Weights of a small transformer language model.
Size: width 384, MLP 1920 squared ReLU, 49.8M parameters.
Architecture: LayerNorm before each block, rotary positions, no biases in attention or MLP.
Training: a variant of SOAP for these matrices, 5251 steps.
Each number is 128 + 32 x the weight over its row's rms, rounded and kept within 0 to 255. Layers, rows and columns count from 0. Numbers have three digits each. The size before them is the row's rms in percent of the matrix's.

# layer 4 attention value, 512x384, rms 0.0437, rows 13-85, columns 0-95
091:139172147162162133140188168176117098102075235128123110133191154133102110100157141158126166093146126091156171140133156156095134092137086120130186136165102101088161112207121200086133151100108154082148067134138083083054094097089180141060091117174139079163144098157069135120137108116183155128
087:147118175077170200107153100079077147134149134110152160102129136089104124140118124108153186204153123176137121105138125080143105092118124155086122105109178137132105157092072115114149146145102083131160163145169153114109132093115140107185166090073144106156138126133085102123111106131076167086
099:118151101099159100169131096186107153125100118130102123131139160101102109101129140142119188121112151097074064100120117191129104109181103085130150107152152092133101134032166153117142118090128132090131079128100134083173177122111118152107157084153151144167142130144128127165130104135140142175
094:094157162174085138072156129144103127124136151203113146156054059122141112098156126171159123153156133143172123182155119181117139137133179151132141135134144130173128096168044100142136106205105141072132074107101104185100137136125093152123121124143142152073122183130139151112151186148127130205
102:080152124099136119137196152160154141105123152121044120191161061182075127195125155168069122074168054129130108126153092131124101135095092101137176151139169116134130100159146097102163168103131175048110083143182092167056116140157146126120099144123161094179122096150086104102101162117106124097
091:094159107166129131160125114132097151084093127034092114106168163103143143124153108120147099151137103125104157104141127087135101106130092127134084124123149120166137106117079140111151059138103148172156133156137169058140112155156120072162136083111148116111138073120129092105059106179080127146
098:190106109130136149152068140175137087113140125129079082148109193113079134127145094087112146152123156061103125139099151141129155166178081063140134158100153129161185238128108127121135155134129102198150106121140109092121128107152136125117165118096147100090111138095139133171088084092103120192
098:121120107077150164149101122066115167231156102074098160123123094133072157120094118092096182169179087135169107137081138068147080095135097133175135051131118083096091151225096115138115146194119103076143144147123113131063096154164087151096156121138178161140118073117138136121132174125109118095
098:156139101106136110117120149147130120113143131135184140151081168085104128110123125167134181107149081103119080107171121104107118132204181115053127115129156149120081107046129108178182081144121067162129192069081146131112126155118080088138107085059156143077141147159131141096120048141145069150
084:140068108142174114107109097119088131144129106079077114073087112149154130135125107147170104130121124162109121071141147165173149119145124078122130119085122089169127125151102096165152127084106095098104104164075145094137142149158082067155132131052151131167102153151160154174108103175090115097
098:124160096175127131174132135144110118079139138122151091085167119101129113163109109080130116152128085122144161093183141124122137111049134119150132145097110094158167124177117106096106063119094179092143102121146147115113106133117090134131092204080118185112110095168122086125088182107099150089
101:124087135149076191062147161103035167109152149205149122141120137144135133155091120139190119127117183086112169079125087124157140117128156172120181171130084130172116171160150142079139088121129130168145130111094136148210112116098146166161113130154122109123155154149151212140127108160107169137
090:176105119146084085050140169106124099127126192136183158133172105104081083131100139139098183118117105167163129079189081090085144128122195192106162124103109103099075156164163122161106147160169123095176140095155086164086110097119071092115064109133116075114099117138133137121124141114150134074
098:141112152113088104068175145082047134097126123194133134192143135167138088131168140145106180078154120186147191117182151168164159121064149089098142181098067132126147137168041084160055131143133150110135039082185159162136208117155140148145136184093059125094079090109149064118177151111108181168
095:098139118147090180162160080122118160115140140145091108179068142072127113155108150093127184175135104202161096156147119080102140165127138167119100162153106141201169124116131128167168110133102125127144095094155179129090152092094096178178178147085129147090113058147136151105093147136173127123
093:120068112115103107131119148104104110133087150089179122155170091111157136116145117134193097100157167043178131157103206128053112101158208141085132121132171120126153100126131132093151055112104114105118196123168107130166142135114108115136184113171111126108164145121186117116122166147153119149
093:171091096087086130085078181044171123144167160105177184159100111133138111164117195186085133132160135105127068107126108127127103131133135113080170183131115089109109179155163107144131167191103116086161134166118072153126138127127111109086151124104181105163139174106123143118159178120138148161
096:152121088174159138186112114148206141104138078158113189138169106132165116148127171080096132142144078137122091200081133102100174208095132099127165087116154185130108166095140140161062146129113137063125159154129100139069122092150094140114127137101157098144119097083064083099049149108179119064
086:129111104129118106092092124051126164142105100119111130136099173182131153126131074094139123159091091144098129150155131111130160160083157152130131105082135186136158160100124114078133184148099045061123173182165177171185125090116049125120096167112154119141130170102119176157130113148187095128
094:143129132098153167096063134129181184173164095113125162125146069116072172164172100093101121177160147114147087139138091095145162134139136158152128108091140127152138201181115080181167199110147131109188126196167071157150147096074111175179165110096144129154103093087079178135129152113114157120
106:053174084149072190067137165057142032125131160136143109122086110077097101175152164142119142088155142195124168148115116131094107157104144150158128152113164109097174121103108133145125121166122099099134051061105182210133133116119118124071121103116136146146110126069173134108199144125104167166
103:103150118086125085119181207124136104135151155116136130109148134093119123193142142179106151062152055152094132125106152163196067179141170117151131137133140102085107061119142130180120141124050153136115134088154099117090075129110146089048130063133144113101099147111096122145127148120116163120
093:141117074118101088174148150104113137083095073012180079120163152173075139129162040106146097148045166052098095064118110133171124132114139143127123191077161150140131087068120128112079104058152168180060121150124113145195145142142130131126131177126086133103064117100130125095096078115127116137
081:143128133139061116151123162083142081180116108156184167186117153152113138122102108146125149071103113103139093171138072099094121118161111141052141104130155176073126131085179155127118148138158150175139126097162123176204104092114164181102128150181146161070183093113169122085167128071160150132
096:114101104129155121143118116140189105119145150133108174186192135125117109171131138123067090179131092133126142134095143115152180090093051094189088160180092110161106201129150127160170127098088150086175180162108058100078115133152091128119202120113181064193157157162089121160034133099130063082
085:136143087121107084131119110089153139094138121084120111150165120141088080170073131115094094124152125173124112073105127111098112085109101133112168169148110149130100108166155147088102105136143136080155095115148140110054165122157117124007068159089116113109077114127115096131154137073130129113
100:098117123137137143154129086059105113121121152103144145091129053163138104177074118092128115137114178144129112125198105131104119138102177153073142131146118118136167142175108095136111133104099139060103114159121226078123112134104100112107147159128120131124123075100189184149144206131118145102
103:093092093153097127140141195193182105142168110096149147136120118145095138170116157143096066087110133126140128181131079119172098164067137183213141133162094081126154166204138147109126165117086167078146091150164053137086057122141173167045163111117127072161141156098114143155136158130137100134
083:108166134120169148128102073156118131120109103131071151112132133109132072104114138071116099116114119167119144060136125101143155080115110062122169103072100136123058057140146137130114121139141153126151107103057126103125201116160152100169080115083161142104146132171110169137110136123100177139
099:121200098163092137088114127045117096104127091100151131140180119073076117173094136151117141165096150218179179095125065122088113146082149168124163132122131099101160138177096111094121134126145128088139077097136180128102086102152090129013140130131131151096121125049196121120167154127147142178
089:132097171115123123136135108200112148107142112098107105184043165114143162100115115114131115156126125105113138158169147153198160111079082107168132154146123133149120135082098157192147109153125176120106102112123066225085162119154144181255187153070062099124125135172131166136071156167059101173
095:121172142133109110111151148157125195106107173212120128177146103131188100115111126172155096089197181100127112143179122158129128059091136146026136120156135169163130080092129119123154097110177159155108101080185152125186119079102137124187120153170152120093160133145143109075086103109166153100
105:139145175114135157109189142131131114138111168131090125104164152056111111136076091076110144076175026156100138114096140077113124073126123088195134109160131150120139132123073111120087128176102112123112109059145148110108141168129094108120142109113140154070110046149120154141116152115130076076
098:156151140124102162153166130205148161095097197169084083068124153066131151132115145147191124155182134160134157134159174102122121100142069080083076165160145180134120135121068137173168080114090088170138120093137180081142120137113091092183152150093140122119132142177097140167088125132143158140
094:111144106164100071100137130081108197139145114114101106155161120118111105120107173125102081088166112136102103149133100181129114031123066159187169127170124099141112169108164072103190127119109133137146093096125121139134122127081114170075054144152172124137150068130125116115160148093108133122
098:124136160131181153122107110159102112077131102163113154117113130165157152107175082152199125146126181122127164104127093160159128160127160066081158087120129108106162145133057100124151182127147113085104107126082138100189136137128160105157150151084157090169112165111129161119138118146084165128
090:109166150065171135130126107175145107116113121083088059174149139096105108164190134121110216086123129130131101182151134064113127113132073122114119122195114107165136115095145167194167138146099123177144128139133077129099079135129118154163113060120125172106101063129140082078136123126100108120
097:125076094122117079117148134134121123118095140114184133154136127136153137130131157173128042115122136143163126184152164145058176123105105122167146136130114134183146155139150073140113173151061164059090111144124049149125087117097100158126120150101129099196076050158144173093125168145163099131
097:099167148158123079166119148100175113140115095079103135118114143101118107149104152142075139093144119115084115175149116100132068121160102155159123132155130063127145059104125153151162119173193134163100099075150099133108088181077163115115094098142138162128152071150191104082124112115114105129
103:125082126049138076145111170131151129129102129163122077105165161152103154182158115151134147124135098148083130183112144100188118097085112110135093129114162101088101140122142105147117171113068138112163134196145083152174178082129186130095146128089132110164080133174084105142132182091090185137
096:127086086079116132124096162120140108179165154085191110104122119130088142174090100095082090161113131161151134176059136136146133165170085121189156153140081141132183129164179139098127167107065117087159132132173120122145098089155105165111144061193125142201084145099168163158180114132158125158
099:159097123126102172184102130169122100076134076085149107161198099136118079121146095057111170102105159021154092169145121088135185178171126087134132127122129164123162171143129160136128214127145083144131114136095103190176164110160128177100200101102137157135094128093132066089118143127130109159
094:100120075122163128179179192146140114123097110086116112123173139118129123115141205192150148118140084115125122157090178148141075146116088103192081128117162112132140080113133117167093126135121138137116165156103079138100129131157156088147134131149163134140114098163061092152103092159162098136
100:111154123173066138159187162170125111119175190142183128059180157103131134108097187134154061095115123104162099085112068124133088095139144141158179121150139135109111095158123093110127143136119104153083088107105132094207136088131138149065143107161129142151139102118122180125196131109098140141
103:103110111100101161113108157097129220162151044133093116194154093142103177161067116148165178169140141164163085121088105097135093156175140150109109153160145134140083138129116079177189138148070114127136145140153139190106192137134097194096114092082119155090116092116185106108093180167102121141
102:123147115101137106108149104194116148132107142087120071125139116155105124113137161163119099119105130112167110141090131182129183117130107089185123177187044154152105100141161127103111126114093130092160140148078051164016117175129130141121095069131115114202105148144100060123137127148108089152
105:097122133117134121130152162106133131158133166131107211130128143159137176130120119174142040104087168095178138222153176151131137154126113129158143110129101135089098145251156164134147202140144067039147138185094093111125090120156187114093162130119188105211168170107111126123147126160123170109
093:172098096100118080141151113085109149157144134094137168143089115135150135139142168144129183139140150119124108106168125147141119088142187192148118109148137048148101128101108104179151142118105132124122120117152091146107134151094105113098089131132150102077107055184154161122160165094128097080
087:092136126118164139167102167157161109065185087076097144151122151154097188165132094124126073157116126122123117113096111127181154153105162150203154155119167114173200172139098086121181180129078143085128132167148117144155146126130156145123132140101143083171113126108086174214122146153111133136
095:159091107163058148115054118146117107112136139143090094172098144074148111118128107099101209088128119142117134165129123125087194122129147140140183118123116123115137189197119131111103175174198082138187089126110121141076124116151142155163172172077133122081110156124138099112205149088134161163
092:119116121063102148125170108130096074187130154135181138104112036131138131128109109112118133138164144149204104157150169165165194062120101117099192129118046147190130153144132089118039106133084141125125099072154151124141208130142088102119160074159133125155106144105170126105152145123097133100
097:075144106146142139118112110092172117118075092142104114160157080140134170112096130101094140186149065221152179162046130118098136069077095149198152136086077121140139121180129119107117130140105099089150112169137102148122091092144114159108073134140142121184139150160111121154189120123149179111
102:117123150109176194083120115096080163117207107188065208176127148114134167110133119135135110137163107109083132101104160160127127084124099115141115098147086147133116139178085094120123119156180142101127128171111135109091188151145138128175120083111117078154219158130113123169096140192099200113
086:119169139151196103143120125093164103146131122131100171118124128107119077100091101137123134069090163117123102177154140164111127122177089122103125131096154113078124099118186114156056187128135116097173132126090135139130081132166170109089069147173145099078175161096122099055150161091158127121
098:069118117111097105164108108117167146161151132132128156111118110131166206158110139147188154144117091135108162142136089106148108108103106200145137100190120087133125149190083117103145146182123143118134090130170073141083041084078181179158174116105165144189155156106180122133136096145134166140
103:093161097086122127157134148150088096111076106134090089063104159118104069098147180119082110124144140179128049195095137125177122138134093113145116069113149165169164072150140169121123146153128109134199103120106155100172107103130181125118140069154157170157145150118114146174161108177137163143
089:088072115060169109135138121082176143151123079099107156134145089126118122174108117187148083162116142157169146141076100142205121107123135140179122167108115116124137136126124087157127215138157139118153171191166128141130197144180146059102121121118103129138091178086180109149114148137122129176
097:080151163168165093120152092123115101207167083130170164111152112126177141164129134163204044149127098135144145145113143180097104119102182106183140160109155105109154111124096098163122154113125155126097165187155155118130104133119100068109091088176080129169140093098212154088123141088104069124
084:166159153125070085112151171119118121134140131135153202164163151103139130154100114133067123101094154042123193105114102121133132125103130167151106110190074126115141108174116119112073135138228152169123119095145122133175108130105175145134162098143131151108127153148098162086157070138180116189
100:152149152143095159144136205164167108094173119113100150130134182097053166123169100122094120082142082107146145143126100097096110158101133115205134099135193161079161174209086154091165152163127101109153113080137132147107138137141138157098142096101126137185148159067133112179102082154121084150
096:109141123110072107076210190154107126096085097091130122138139131121083117165079145170086158088118139167135144111132114101123094115120083151070125156138099188117106055066123160093081113119081160139098117066139155085158153140200151156131163141119126110138106096123117081108142109185141136152
106:121149144150158107142138109158201127120133174089073144101110152059151155143143132116114115089139093110163173167128131130114143141114103155166095079136125152077159115142172145181132142096147124129172138141115115084076116112160190101138115146112163137133138130128131135130101081075141101095
103:094148124132132168080138122113033111110130110084136149108115112097111135113114106128130094196122153189164115048057119152164114084129123134157137153077165122151167095119151097137092061106102180107137083099124126118168177163136100149111091051192051161138152146083167169148152116185101128134
093:115156135162126117149086066178129081116084167147088081100038130064166072097100123106129127118117122188113117160133110165152153162138124130087071126144110088149142057082168174184135125118133088154108082088128164099127156128142125065137056123144126175047109162158131128087149141128123136164
103:146119160080091148156197145179123129131157115164078126143152080063146114165143140126117151125119141122122112120123117124116088135190082148092067062162144139122137143104159103193166124142128156174136155102198108155159183076071146204142173115135087127079118091121136070104083180099136203109
094:169219157164142081114154142131155152134125093113126084171170168107078121116084168135068124075108149168128164103202070121139083049131097142124112178132057124078155090079164083083104163117168167159129086096097175116090098179158144120109094086154179135137090098176145061096145082148133122112
098:084141152124152086139140102130198182178124077083096132135152135146137183174130158168117118113084151144121142172180139088167120124093087133189159108165112182068114108115173145146128183122108093131105129162146091071135069103152153097098167159132175146192076103145187065086199104128171115092
092:156164090120075112215096097128114165100107089168080139143167146146147148154150128157185139196092170107090141083120077187162126133128121141070087139157179095146113182143128137121185136107145147157104127159110141125139106101110185086183141125167110119118136158083114114135099077108132121170
109:092116178074192146074148093152148147116171102108073162173140089139145114126190173128113135103144103167159112129144156125068136117133146091143109127085108181151170091091101079115119131089158179032137132108148126058077179141092077121108100143130122155124127108165120116108073175100146111102
107:132121093183098061125068180147190093133126124088153078116082129179095105116137135160066118072066121107115157125112118174142161203115181148187159170094139088134122136133146118126095177188155103131096107110118141151167104165157126107068134140100146101127057175103127175089203133070141083163
093:177085116091102107161097163131083061051116178104155094070179140143133102095130180158116143113135133084107116077121106129124173158151135166073136112109131103150116127151175131095124149095180102132178123136142125104141102105093128126106136097154056073138158109133068126163133111153101109146
088:124107097106113076199193168133130130160052147145117098109130134162110159177134155170143098132138176053112060091109109157119099136119048117101144142173134148150155172065138110146140104119086134185090173081202166101141058157097101132133181109117146173145090067136166128111097108177142122153
102:102125074129065095120130119090115161129173129186191149138136094115218157144149112147142133158176111139114132176120122122163118135123157141098098089178168142157104040140064153135112097113083126132118139131146111120131154119106147091124175172098112130150151124154145153107143143116147151131
# layer 4 attention output (transposed), 512x384, rms 0.0701, rows 13-84, columns 0-95
086:118147145129153089126149073136146152148095125108170136111106077132131137158114134153070129105121079172163133162211084047195214144143066120167087124120126091144090133100188105091187129221114068133142187139129131165175134163154126152154119113096105159073101153153163108091142206154201152140
090:131112117170147152097144108126082064114140174135111134125117190113172135118106159117167099103131157118105132154120143166118050125104168103132158176133137137114155114208016126149057114100112135143084127121127148120109157111065162112156151138150132131188152102125103156097082145079129142176
101:140139122128151100099092123156114114094115129088140150109171072078098075056124170123168173066175087188115126132150121134142130130143141154141114148164134147114154087179083131137166089210122134082090184073172115104110131104124147103188080166133129144063135165132192105130141157151137168112
095:127166138098127130182167166047167102175079055132125090162153160090154133162142134148154106146101135161135093075134124149092127119187115138129097070152149086155120128140106079145133079105122025060185133119127113110183119106131159138075154178099154088132162165137190126145104129144148082109
101:142155136144113101131137150080093117105111104118146093102088199171109142126150154113161119153142145086142096181181107091114115107124109132209163135157091123074136095185093125108117192157097059114139079145156132164122162130155181128099086092112121149094094124161129177061196133155119148151
086:184171126158179114065158119138105126125162159098133167159130208127147126184115150112150102101130161102144136146118134124180129124161155110140189145122077180112094118137141123162084178119150179146113075098093130101085151100135156137137132109101166172170128114155079156096139128078076092074
098:112117147178139129101124184155100126154189152149143168139124116108087111114106106127173112107115146127151152106134193141080191144069170177185133126124142122153114138100078199167097075080132157088097172117121088148068157135099141127103139125129114124169159125144107109151129108142151148179
091:082093129122132120183168159093119110124152121138162124135115188067222134099149119146052170147100099194104134129136110128138065116109178125149097206115169108064192133034125061153114134104144083077154158134146109151209147153095147125145090138116113063201160180069153075100093125176133217135
095:149128123142117152087129119102103111174153116092061135112123131135107148109122137109191083174127151105112098141115158166090120116108130074154112093146166151149167071217057102151070100102107117098102080123115115073121165102099161179120150174142120082196144134145096174116146122144094112167
081:121100119109106140179060155125096102166103119130145122179136167140057110098136154114141136098146175091122114176104180145151078122124151150174139147147130159091137117148010155167058114072137169098089149112145128114101159064095180135119134137180184100170149128087127146124097099141079154178
098:152152165166179139127155093122157121145135125080153093135099140161123156152120074135145126143123160079118116145125123153111137157185076140161104139109118057113137082177171056085129161171151097167162136137128127126110171109159075222156126130109146159156094112123114173124178117113094123130
095:106141097094099119151104094105126078142173103078138137145100154074153115159098127111008149105092105151122106112115139123124159120164120153148092170170129197167153183068128133084161189154083140097088087141132131128141116129109167130098096146095146181105140127160153151164094136103122144097
081:144087166117124140182201049113174105167114092125088070116120075116118172096112143150084091210112152096192082172174099093155090134175096146174096143111174098118143085131182071125128139169104096106106119103158136157165114107120161132150091151140110086102149187118143078139122175141149138133
094:140119205124174147177112148128165127134098123160118107124141059136122170133111149176121150098109217112182107081147151129118114115162135104111104102084131021141083187139133111135138146141046025143134155131101157122138152125074095119144152120135093168128161160138174116131152144058201092156
082:139092220170150141133149091120161135137131126134087096130094111117101178123150116148146102097078139118131116060178170147088179163120169087102120090086109166110061118165095118146123128131124067150140130085131123096147148127155111088101131130161126138136123115148127118171156137105144150175
089:132108113153180138132119236113118167129163122133089130129136107073180106183136132060081121131145096144114146094071115132155140138205095130128101102113154097183116206110129162155117101089184143126153132092160097109139108119113111181115144146081164136108142116152181081189122137149162116173
087:147094121100145140156130149129111081111113028148102110115161119074102106075109164133144137160144159123163092143122130105149027126184089145181133126169195053163182103136084109161105086101106117068094110111164141161128122059101167131118109174146153113156210186121153074168093171159113159115
095:079181118159132142084157140087152086119119135156160164079235123111135109135121095160156137123131157161138130140145128175149088098200125162104174091114051122073095109196124171164167115099154114110173092162172140122144079137103103185100159158101122050155105120130094085112166146149116186082
085:130112091116122169116105165120078062090119124103116146146096095109134136129063123167134131133167156145158096134105162142075086159114154106113161094185115085103214095189072146156095053116111150090132133134150145132083115115073069157125168166168165154127144096136116115137129126119059190087
085:080101136164138154153168137120139152084140141114137112091137148089150150120145181129111175087147086140129126100129143180140123159125135118122114101071141150075073190116117178123127109070165116099154131129158119135150117140145091076132093138158130130104123173142161054158089118141172182157
109:151098141140161126113189141111152120149164091161124118156080179143145118169161138144192116138108133079103154068113130193104102106114174150193088105170122091141066159134132074117136169093144065174154094124130139115127099113099150147119164183157124139111144136074164186134137087110182077145
099:089097121160100091146148136084143175142125087152127179084137106122120092136170144172113159111112084142133137104111086145126157081117073120157114129136151144081095166120067149143155142112175067068120097162152125151141140144099135173133146171082089002128138206121130098087114139196133140125
091:109109101104124137110065150140126137136135135125132087124114083130053112166117169116150143081146194091152154111015153123127139123073122175134131086105097156165115221179133173150141137132165200156101118171085110124078143123100101096095153102106163121098177119141109139082125077114081090118
076:122084120150130132092130133127166152108134127154113105109084061129160131136147086126138139159103091124087126090126128123127206161098109133093118056120123102146128146095188086101188096214123096150153064159142142156099115195191097125115152150121128159079106144153111116147182112121157088125
091:161136146115091148107129096166141122120114138078093194093187097115164096093122156106144104166164141086167136139209080096157069148190089162124126139091177125096073059128092170156111131082157149054136129125153104169167123089067137126155065112130087096152161149138107045115127157186142208153
082:153171136079099111175134101128136095131120089202145115130104178136110130095119148132123144157110159080138074164141110085165082093167084173172119185113123054122156061141155075111126152177129072108070162148160134182159115069109128149157109117124120177135091137109181102107172142161137135121
098:183081127178151156141155132115115109121131113121132071130105106111107106131091122101203115117144146096135119115090156147139132141142113116210179121140148068157157140132112100145058131115115113162135139124132104099079165099065072177112150144157180150157144081139153115150119155106095122165
097:123087112131125132102161156076130117155133085134122182121134167117132111163130121080102140187131090078153094100115098089145084179141062168228119115111118053165102216038166140154160171093138067098135092130166099203110106113135140151123120113157098102065117187155171075103136159181118166119
082:140158171094167086171086088132186116116067143128203140123151119159117145055126155173084187113096105125150095167185109101171119075133135140094125173107108120090135078136210110081150178177126157111112181151165157136189106143120093074142082122131139159109104136090120110154155131125140116083
098:124091124130145116153204157092151104169183120102093121136071145135163124161107106174114103163150148131153109102105126137158110132128147109193108120148173060129161143145151100177141161105143056093152104148111217114108083133118109151151137163127107066123152137129126120096147148155121141132
090:152154181112131139141083139117147096152146121082165106127175103131119125078120150146196139152089157090114108096118199156102120136159122130137110126117085135137097149142078156128122188151093136180148097098081064109122191071114137073130114076166107167149138128152128141076143112048153171130
095:111202121090108095123137127128156183083122104135129089104111081109104165141120123099136150083171081121092112128156096111142183130142096089064124151104158169151168100158098121097129157219108116102145105137101128124172137144199120123142133108089115116082086058217172129155165109082119085117
095:112115182148124145112167098106175120107158118133164144120104135129170139122157114104093143184057122117119121130130116157070178120135171125144113132071120094071125086095147047155156116159156064148131135132194040151150132164055158136137134163131088160204079133145172086147148142161181189136
092:095165161121106138103131072148135134075080100133139122153120120146098140127145089084135113097181144161080155143115141163094176118143151080056195155116135184126153001195025103120095074136113145063124162138152136113153154149148138100096134127110137121167121094184111100150097120104098139172
091:131136138126073105169096128126145126110130087123163115113104160078116107087139150110087142160147123099097059149148118070149100122183092127147099160112166147098117083099147095124122121150124099094089167078176102124150119100151140107156100122150099156118089152125193059171142121190126153102
097:108170090168124159079179138134132138164102111122142130182169133171124131215124119139182119081144147157135193118117168159125130160114207097139182096139112147175114145076053159165118135125105137163146135141075121102109118162159148125099174132132118162140161163148122175119103122038151096141
089:150123182157127138131119127148094153164135196109144149085124102161112091135146124110079095159128102130111145084129140150115186108134107105118113134152099175056067149144101161134115126118129122130140107098109120111129161155122161087115132122124144090145105153150105179097128156199141122161
098:122153154171155158174143124145158098107099108109148120082196081134151095105136106106093139162130081123146155080168127099156122147179086130148084093100134093131088159122157153123142135178150119140180108082166110141131077124144080080125104098154125109097130127190132076149154163108190177168
086:144137142160128140108204102139135193155145148107072070115126053139136142166184107098150133176132084146118185038166123080116193154124120109138094122086128175116070151081140093109141142130138103144149101076088092093144143184182155099124099135146109092094116139145116129113141101139142101146
100:112117126190119110091117167137120128075118119150159159123116177092105076152182125114139147067166119097093131150095116122112100171108066172166113166133146145071147172057069147143150105150168119133107123121145116174110130094134114132175110131147092135132110227124168101154139104093121151111
093:081060112157136119141103115140119142071137152203098198126126163111118094091138091162026134099162068190130171121114071100140169097086086205146104115142091085161072194038129168148138117100109149165074127117190133170131089159094127104089140104129131141088114134086111157125144121193094127134
094:090107164124193100111082168099107128122135130109159147140139128148078109190124125149079136093085142206091165084114125167174167099141117168133139100136079111173073143121137168149196115119144117157117125152135117184091054128139089107116116141090134140101115183153144087172170116159173147137
083:085117086109106160124083168154107153079116124150153181116144171096105133135154168096120115094188098130083153093130136117119122110120136154101147110163125180102068142134102130136177148092150133126156070126182101134154118125106143183123130117113117064124116151145150096084102106176108173083
095:092106098153142122117150157099118134135098104111103133173103117133148124168115095057074141157153079141082175092110171109129148111074150140148151142131127129181124161075178094135156106220108120110084123119192123159124105143168181079074134125130129084103116121135160097187084161143161151166
102:154133201198165114184118182090128151144157165125112085109063119089180135093146093136056144145084121153104150124070111146080131099112116101134058142149115131112177122171082143154124129127175069071112159139109126087184114152128136115113100119151115092165124185133135156123136166177187137176
088:121174151057116055211041112171115140140110158136178162113134166117147088091147130138082115133116117090149142156125090083186107090133058126152049176141114127148087147159161201095119150135144167119123165112169125120160112111113140090088102100091137146068125147112135182075172151238156132164
093:094124108074164109136128144152078094105041091111199146156139113143170084146117127166092161158107113157177142148138093109157085166125135123158187200167146097140157125047139186095081149107108130087126128154109143149144066121196065121105067064116135101110145193135073130118088175128123152143
093:133079120116077157174129133140140157140143084135141096097154124047120113114101197133112112144134124090147110104139155112134110177160109120169085143105219160079136156100099107134077161095128117134133149053120071075142159095087142155202123136115069074143178138102172062108081119140157146142
080:122104088127113138088128162129103110115145154110160164114149192149075072143157128098172162067155148066111141122090182156098111156106091159180131116152115134143107153138068178133093120032177134157112147158143104144064114095117121143090151140130124130136127113089152096069144100137110148094
094:086130171111154118167140147157108109120143089151155080120119099087076146102095162190113139136085133126200075081132142123124147128106137136123107158155110114101122090086156098120141050136111096114076194099130119116133102133078129112102107161185142206141145176069157106181137176214214142119
088:057159158117123068207107156131170071158148120188206143125201127092155096093144148186052184104060105120134127139114141159171153113159132133140081120129126106148109122152144150149128152121104082099068142147185135125157077161037170083091146116074146172149182087092141134154159071148200143107
095:143146106098168132080130123146130118101126141129168186144094178114170176113157093163147154099141064126104159124130074067122086158102141152108135142115101058084115105067223076116171131182166128134176122106153121172166067138141106091130159114157117231100110112115175106125146167143108157086
099:118188127148113112132121133161146132138121149084148155122119196115170100111098124186095164132128133141095136141122123138123106118124146086080127199134158210130121103062083150136083145113103106099094152134126124108164142086107150088137093081117083134185109140127153178078115146089164143150
086:106167118112125145147127118119139144115085107177148104095101008144164130138161102160143115184116074150146127138161129111135144134109168135094183113131111136136166103106197119108134130140180148107131096153061161113074055183134088120122136144152116103131125114154090141140156133118115113121
089:143087122173115141059173111126099144168150163135107143126081193114164166180139142132126136135096085077107150086128097103133134186101117111115085151109113119111109185029133094128130150144166058138141123089120118141127157168181139140146137124176103141100131142131104158112127143129175077153
095:056106131113140091159111145108126115093087104173196157163136133107064151111158138150179168098141062169105124108142104104144125119099165151113134162131107169143116118153135106089145139132112126110081146097159129132103078129132060068137152103164164122068078095140130138179122107154057158093
084:133163101108077142115093188115056121126136143181103157175107200106139104142138151118127103145140180098156129115074133109110049144109155162153137133149117107118152127094074179186095141031098118129101098109125108099093112096071167115110148102163128130129144155123146117116110094119121104127
095:146137099121100150155187158152133157148115155119106124174161192175204088143125052102125102169129137123145189086118151194096150156120131140130208133106137145114109179123103185172074149077109162149188060101133086107133129137153159172126158105084143081145107144112120143112074056081127091140
080:101141121098123159101177090143132168098127119085107115088130086159139129146124122141113122144125078181127126060173132142132179134103096108088138067113128143166073182072210141095210155197096120161147078158104134152094117167174098128145092117084097112088136101198103111093106142079157083099
099:128112148138172089095163175120113095142158168103106156146105178196176130167115112102106135169128168133116150115116152166145119090088153080146141142131085106173107142120080128186106093111138090120129136148161144172113134104143136156078150125161102124122090152125115206063165126185140155165
094:114104169111183127104088100070127117144150127144137118086103061167106128112149164105123125103128141119160086190066138075131151082139101146191100131165066111156162145171136096111149166200091131132077114180106177120089137113101169118107104106136150163107142107152080167117171172163079131128
104:037133051097081173125158087130103163093092121172167145111144132120124089149132093124161097159127088109115118141118147117139183203135135135122180142130116182098059103080155128062132177070143164193150093130137115043101129143137100185107134112141096127177094090153079150095123116116134154111
096:122101098133152065189091139127171152123147160194127177140138160106167144074163141150053159062146090140111175142136085094178154145108166149150037140078152194174061209100202147123166168135146144138122165099150128104129139145082152066152136090087130141037100109100155137144111111116148098118
090:178171172116111144141124090129133140136106104165145099133106098202043182097165108152180129153128095138129092155168131120076167103094126119093183101151074140123124053116152093102112129157126145149119136101108126102119101142129101095113161082200124166170134084133106147193132114115106083141
104:089133186195126135142135118116141170091125115153151110081128138128056091101108144144079126098151082161056125119136144104154226100119110115061177124116128245114094126148083148132144152150059119170134117123112186140062181126155145082158092103112124057118125090132081080146084133136165118127
086:119120162096142130136105082140154112125146123085106133069096144174141136114171120131114118147114138119126113152126143090146159120100169076154114077148117176108111088140227063152144169186139172161092088119111162126089137170152171104160129077155126129136120117117088175104162135137074097092
092:085132151047119148104117169088095138108070093090147133163106094167149124185138097094105077167137116146123110137082177108117084189120102130121184136174101117100206119116091150157104096141162157132054098146110174173102120160170116108105128062178149108112126152168109161112143124120070210140
091:119167064092064119084117150139102129145160161109088099175099117079064167165086143096186130058166143094158090128115173134156138127097114136105156124136127168152178174174060152151104124103099149080128112144089143109114173115154157147099118147118143121113185109124133122083100104112083100119
105:130178143152098152193137116105158109148097125121128132081169139149161128090143148146145055129133174120095167137151136162102103136175124133133112103109106143122093089219117171129135159111100157185181146138145151090129148171124093129112123139083134120118062086125116152100184118144187140155
099:124148100099102155132147146104102123175153112167094087117142070136101106151172115099186138156163117128212123062124173115114138102103099149186099088179119054122120174095112148115147090089148129105124146132120087126097095113110158153092092193183150124119179162123137108123127058138125153124
093:148136142152160129139133097133133162144156133098112107074135084105064119087081147111144161138175089127154177123115108090193133101108069127104105160089114137172113146140190131116127151186086177124047130111102126139079137123140089089140064133136146159075135112124134080153118155169157106096
088:157160100125150140058122156123132153107167112120124100132139106089111111129138163061138129107177142145120164150111129115149164108138121128179134127123126114184179133189024133141094086184085124108122174132142123151113186094108181184099120116130103097153191103200093126120153160129065152160